Weights of a small GPT-style language model, trained from scratch on English Wikipedia: 16 heads of 32 (8 for keys and values).
Each number is 128 + 24 x the weight over its row's rms, rounded and kept within 0 to 255. Layers, rows and columns count from 0. The size above them is the row's rms in percent of the matrix's.

# layer 3 MLP down (transposed), 1024x512, rms 0.0739, rows 47-77, columns 64-95
size [ 99 105  97 101  97  96 101  99  94 102 106  99  92  97 100 102 105 102 101  97 102  97 103 100  99 100 110 104  94  93 101]
[[105 128 127 160  89 115 176 110 134 149 128 141 125 116 136 137 126 126 128 102 173 137  94 118 158 138 164 116 127 136 133 153]
 [132 154 112 128 152 112 131 124 136 154 147 130  82  91 149 139  96 145  80  96 163 107  82 134 137 108 121 156 140 123 127 116]
 [146 164 104  99 124 119 137 152 139 159 164 126 129 150 151 144 156 117 153 151 167 160 157 137 111 155 183 142 120 129 102 122]
 [142  88 149 122  75 146 133 129 143 112 136 117 173 121 104 137 168 152 172 123 108 134 139 110 154 162 162 146 122  87 121 136]
 [117 106 156 182 129  51 127 104 121 136 120 141 118 111 137 117 132 136 106 103 118 183 118 144 185 167 146 104 106 124 169 143]
 [115 132 110 140 128 119 126 162 149 100 121 117 169 142 131 125 139 143 145 157 103  76 142 144  95 129 160 141  87 130  99 145]
 [ 92 128  81 162 108 112 120 124 137 116 183 108 134 153 139 141 100  80 103 153 158 150 128 124 116 134 104 155 132 139  94  97]
 [ 87 144 108 119 130 159 140 139 116 111 150 160  91  79 136 144 166  87 132 141 180 114  87 124 106 130 117 119 111 107 150 125]
 [177 107 104 126 180 125 106 148  93  86 109  95 118 121 102 109 153 108 131 116 151 123 121 143 121 114 136 122 102  62  85 148]
 [145 143 185 168 137 115 164 124 165 101 128 141 119  82 122 153 123  99 126 130 118 122 124 148 112 142 168 102 128 122 114 111]
 [136 108 136 118 177  96 110 160 131 126 167 116 144 111 125 138 119 106 111 120 119 111 128 138  97 123 113 114 141 124 156 112]
 [195 150 120 140 140 165 148 141 171 106 113 139 128  98 158 127 182 183 107 114  82 142 150 132 111 139 147 145 122 105 146 144]
 [107 135 116 142 119 123 139 137 130 132 148 135 153  61 132 148 139 122 168 111 130 111 147 111  75 126 123 151 156 126 140 116]
 [134 158 113  87 125 131 113 132 151 148 114 126 110 128 128  85 108 161 156 134 163 157 133 145 180 132 128 166  82 111  92 117]
 [116 143 137 148 143 151 101 159 100 117 112 136 133 135 147  89  80 134 136 130 112 144 142 158 110 100 100 117 129 143 137  79]
 [130 178  71 114 140 134 121 128 171 120 110 125 116 173 105  98 138 116  88 153 119 118 135 119  95 117 115 145 123 167 158 131]
 [ 99 102 149 156 132 111 102 136 171  78 122 114 124 136 116 133 121 124 143 154  94 146 115 141 164 113  98 161 127 131 157 108]
 [116 168 141 147 136 122 118 105 144 106 168 138 104 114 133 116 138 130 116 122  92  80 190 141 126 143 118 121 135 105  79 136]
 [100 126 123 171 147 115 131  87 137 175 165 106 118 112 176 120 137 149 108 103 129 125 143 131 105 133  99 145 142 102 148 139]
 [150 146 129 150 170 158 122 138 124 133 153 106 103 102 139 125  91 119 179 133 107 141 154 132 139 113 121 151 152 145 140 167]
 [123 122 106 118 126 146 113 107 138 185 127  89 130 147 147 130 183 111 152 113 122 138 109 145 165 105 124 121  86 130 131 110]
 [145 165 120 150 144 100 125 110 158 103  97  99 178 150 116 173 173  80 107 121 165 118 130 146 105  95 127  83  99 103 148  79]
 [125 140  91 166  91 128  79 151 130 103  87 107  83 107 152 168 116 164 134 125 101 146 148 135 158 140 158 105  92 130 105 110]
 [126 117 119 136 113 137 101 146 109 110 131 164  66 103 117 116 148 149 152 178  98 124 107  82  91 157 109 117 156 160 129 122]
 [ 78 124 162 100 142 170 142  85 114  88  88  89 107 146 158  90 121 125 118 128 105 163  95 158 117 100 173  99 100 130  87 103]
 [105 121 136 119 144 118 137 116  70 114  98 125 150 141 143 121 124 133 136 102 115 124 166 122 127 166 110 121 113 147 175 141]
 [113  91 165 131 113 122 131 123 119 128  81  99 118 140 103 132  91 143 144  91 142  92 156 164 136  90 126 132 165 104 160 101]
 [165 157  75 142 143  92 149 130 140 145 147 125 125 127 137 115  70 150 122 150 167 141 147  90 131 141 122 135 141 129 112 132]
 [151  91 125 132 137 151  92 166 147  91 119  90 137 113 149 119 148 112 119 165 131 157 125  97  89 110  88 134 142 126 100 139]
 [138 121 108 119 130 116  97  92 152 112 162 132 111 121 112 135 126 149 176  91 169 124  93 107 119 162 112 125 138 123 127 132]
 [164 133 162 122 106 139 111 135 120 126 119 125 147 140 129 118 103 120  92 127 118 153  98 112 123 116  95 124  91  77 121 113]]
# layer 3 MLP gate, 1024x512, rms 0.0834, rows 48-78, columns 64-95
size [107  97 106  95  98 107  95 119  95 101  95  93  91  96 100 100 106 101  87 107 101  95 103  94  95  95 108 102 103 111 102]
[[ 95 120 136 156 102 104 117 142 136 125 150 135 122 118 173 127 132 120 140 105 126 144 111 141 152 120 125 143 135 137 130 163]
 [106 147 140 134 153 153 139 154 127 141 169 154 157 150 128 133  94 120  97 150 157 113 153 124 170 121  93 137 148 133 115 113]
 [118 127 118 152 174 134 139 158 124  99 100 160 126 149 172 119  86 151 134 149 174 116 116 114 113 132 105 102 181  86 115 114]
 [ 93  90 108 125 115 129 131 121  89 141 125 156 121 138 179 147 135  88 159 160 123 137 127  74 114 128 117 103 148 155 141 114]
 [161 160 108 132 148 118 113  81 128 105 108 116 131 115 113 116 128 119 139 112 142  84 163 142 142 153 147  97 132 139  78 146]
 [134 126 148  92 134 132 102 102 121 142 129 129 138 119  84 110 138 150 113  72 136 130  96 100 152 120 160 103 125 124 182 107]
 [132 105 136 131 133 138 137 120 137 144 124  97 131 185 144 137  78 173 141 120 135 141 107 139 112 147 168 127 126 108 124  67]
 [137  82 160 141  60  87 115  94 190 138 178  99  88 102 100 116 170 163 100 120 133 124 131 100 141 139 136 104 100 154 122 106]
 [130  97  92 104  93 151  81 130  95 140 105  75  92 120 151 140 139 129 125 110 100 134 105 146 156  96 126 147 113 106 134 115]
 [115  82 153  89 115 107 177 186  88 134 102 130 103 123 131 103 126 134 145  86  86 137  81 117 114 134 126 135 173 151 114  75]
 [146 119 139 117 179  81 107 123 104 112 148 149 138 148 154 137 102 122 133 124 141 135 100 136 141 130 154 116 150 110 137  56]
 [115 147 159 145 149 141 111  92 144 121 159 131 131 144 124  99 170 120 133 153 161 116 119 144  90 126 115 113  79  82 142 150]
 [104 163 149 107 140 126  99 131 124 123 130 113 156 142 136 108 143 143 134 134 166 150 132 146 129 146 154 136 114 118  88 131]
 [147 150 131 123 148 145 147  97 113 143  97 123 126 150 138 116  97 129 129 160 120 140 112 151 120 109 130 128 136 142 136 115]
 [136 149 103 121 135 126 144  84 157 130  75 126 108 130  80  93 172 111 133 118 131  87 102 119 125 158 152 128 133 103 108 141]
 [112 117 125 132 132  95 114 150 123 130  86 190 149 139 154 109 136 149 168 155 159 118 131 114 111  95 134 124 146 110 133 129]
 [157 130  99 133 133 108 139 146 134 111 122 122 112 133 109 143 125 107 114  96 143  89 134 137 102 148 160 143 139  93 140 120]
 [135 129 158 140 127 174 120 159 160 119 134 112 129 114 157 143 131 192 153  88 156 139 116 107 173 144 178 106 127 114 183 123]
 [101 136 160 102 105 113 100 158  99  93 118 147 101 119 163 147 117 100 118 109 126 118 125 140 153 133 109 111 132 105 103  78]
 [152 114 134  99 166 122  96 175 119 119 120 134 125 131 188 162 108 164 166  89 123 103 134 109 150 109 139 108 106 134  95 113]
 [107 142 100 112 144  94 109 140 154 105 113 100 148 132 115 144 170 132 142 144 159  84 156 153 114 103 116 115  45 146 132  72]
 [104 109 124 114  77  90 141 101 105  83 103  78 171 155 135 128 123 119 131 127 156  97 168 120 179 104  99 114 139 134 150 113]
 [138 168 191 129 153 130  76 143 121 148 119 126 135 102 111 128  85 134 112 100 126 130 126 131  92  86 121 152 117 168 124 115]
 [102  91 123 164 130 154 155  90 148 113 122 124  76 112  87 163  92 129 137 150 143 139 154 141 122 122 166 124 105 124 113 143]
 [ 79 115 129 166 129 170 133 107 137  84 155 130 149 123  89 126 137 109 116 126 164 121 103 105 124 126 124 152 153 123 115 106]
 [126 147 182 105 149 150 118 141 125 101 111 118 116 152 108 129 125 135 101  99 138 110 146  96 146 165 106 148 154 168  84 133]
 [120 120 130 147  93 158 137 143 119 124 143 120  87 139  79 139 110 163 113 123 144 201 119 131 125  89 123 146  97 107 108 111]
 [130 103 142 114 157 130  97 127 168 202 161 118 138 135 160 158 138 116 109 111 153  86 125 142 127 139 143 143 107 141 145 126]
 [162 114 101 130 138 136 101 105 131 116 138 121 103 125 135 137 137 105 104 120 171 158 123 110  90 158 103 153 150 135 128 152]
 [125 137 123 134 171 179 103 130 150 125 169 114 102 162 152 104 169 156 128 140 127 176 112 123 115  99 183 190 106 128 136  82]
 [ 89 129 112 150 139 151 134 108 169 111 118 161  85 118 130 159 177 113 148 116 108 135 124  90  99  92 114 118 123 151 122 121]]
# layer 3 MLP up, 1024x512, rms 0.0838, rows 48-78, columns 64-95
size [113  98 103  91 101 104  91 109  93 101  98  95  94  90 100  98 111 106  87 103  94  94  99  89 101 103 108  99 110 106  99]
[[147  86 140 129 136 117 134 136 134 155 158 164  90 144 136 127 105 138 116 132 142 142 116 147 136 104  83 155 116 122 130 111]
 [163 131 146 130 156 138 113 144  90 104 134 141 159 104 135 127 146 157 121 160 123 139  69 154 122  99 151 163 118  93 136 121]
 [110 117 138 172 147 126 103 158 127 138 116 128 111 134  83 145 153 138 121 114 135 156 137 222 115 115 142 149 106 126 135 142]
 [121 152 122 164 116 153 130 116 124 145 134 166 127 130 116 143 155 112 128 154 128 174 142 110 167 136 115 104 125 151 183 162]
 [164 150 126 101 134 142 153 100 132  89 100 122 121 144 169 149 125 148 114 140 158 124  89 147  98 156 106 145 156  71 136 171]
 [147 101 129 122 102 116 133 111 152  91 144  82 112 141 131 124 165 127 138 147 108 129 146  89 123 119 146 136 128 141 141 135]
 [132 119 138 150 145 184  97 110 118 110 138 113 115 163 161 141  90 100 101 121 122 108 125 146  96 151 122 111 122 101  98 113]
 [125 159  99 118 122 130 161 144  77 115 134 148 179 147 143  86 126 126 134 133 123 117 181 143 130  83 162 124 110 116 140 113]
 [128 131 140 171 139 116 150 136 162  87 134 181 137 110  83 132 142 125 104  85 107 131 122 148 128 123 107 147 128  76 137 113]
 [137 164 106 121 138 107 111 141 138  75 103 145 108 103  71 105 177 101 115 133  99 142 101 121  91 138 109 176 161 122 121 100]
 [127 148 143 116 135  99 115  98 101 145 142 175 133 113 114 183 107 127 109 148 162 125 120 132 107 122 138  81  93 101 119 128]
 [136 139 125 119 107 121 153 148 107  95 101 130 120 125 113 126 126 143 145 140 130 128 143 193 152 129 121 168 165 150 123 126]
 [138 136 144 106 126 133 142 139 117 122 122 126 121 132 144 121 163 101 119 160 140  87 111  96 155  96  77 120  63 139 116 116]
 [116 119 139 135 129 115 122 140  83 147 113  82 134 153 117 150 117 175 130 126 149 133 167 140 121 182 145 115 101 164 114 144]
 [128 131 110 121 179 156 123  84 116 126 157 124 129 121 109 115 131 114 149 147 111 113  87 118 109 123  93 154 115 127 142 135]
 [112 153 107 128 119 159 142 124 119 142 130 110 116 133 124 158  91 104 141 107  93 139 157 167 160 112 141 145 147 150 127 108]
 [120 145 133 174 128 132 173 100 136 118 161 138 116  96 149 113 126 160 111 111 119 133 110  99 120 112 103 120 111 116 145 119]
 [122 135 144 143 147 126 144 123 143 146 151 133 141 111 156 131 112 124  93  78 123 162 137  96 104  98 102 141 124 136 165 141]
 [120 130  99 101 133 127 118  77 126 131 107 126 149  86 106 164 135 102 147 138 147 125 172 137 120 140  99 163 125 146 150 119]
 [103 164 124 116 153 127 128 131  81 167  91 144 118 113  89 129 150 174 117 124 154 161 126 118 148 133 112 156 125  86 140 123]
 [138 172  86 127 127 108 133 116  97 127 142 116 165 139 114 140 106 126  84 154 161 139 124 149 125 103 131 111  87 122 101 131]
 [111 147 131 150 124 114  96 143 132 160 110 181 128 110 145 166 148 140 110 114 119 127 123 111 148 141 124 122 130 134 140 110]
 [127 158 120 150 158 122 124  94 128 139 121  89  93 137 137 129  88 111 140 111 162 137  91 131 160 104 158 141 122 142 101 145]
 [146 161 150 150 110 128 137 113 104 128 109 134 127 138 145 172 133 158 136 129  73 122 128 137  88 112 101 113 121  95 125 113]
 [101  91 143 126 137 141 127 127 129  95 136 122  82 102 141 128 149 150 159 189 136 130 180 102 120 145 113  81 100 151 179 180]
 [154 130  75 165 111 127 121  94 147 152 191 146 133 156 101 130 115  91 175 153  93 127 127 127 113 118 100 113 136 128 168  98]
 [130 133 121 179 146 125 136 115 126 107 136 113 100 147  90 132 128 152 127 121 137 118 105 108 108 128 154 108 175 125  86 111]
 [120 127 136 117 125 146 141 116 113 126 137 128 110 132 105 134 151 184 114 128 137  95 155 131 121 145 146 121 140 123 140 139]
 [ 88 148 130  96 162 137 132 142 132 114 105 129 112 140 132  99 159  94 138 138 131 153 148 141 108 115 135 102 102 113 103 100]
 [128 112 146 114 136 119 111 180  88 114 129  82 178 104 144 131 103 157 106 105 122 152 127 131 147  86  72 132 147 104 162  71]
 [ 67 119 136 144  96 155 110 110 124 124 159 159 118  93 147 112 144 150  88 107 139 115 137  90 126 119 117  96  96  98 122 122]]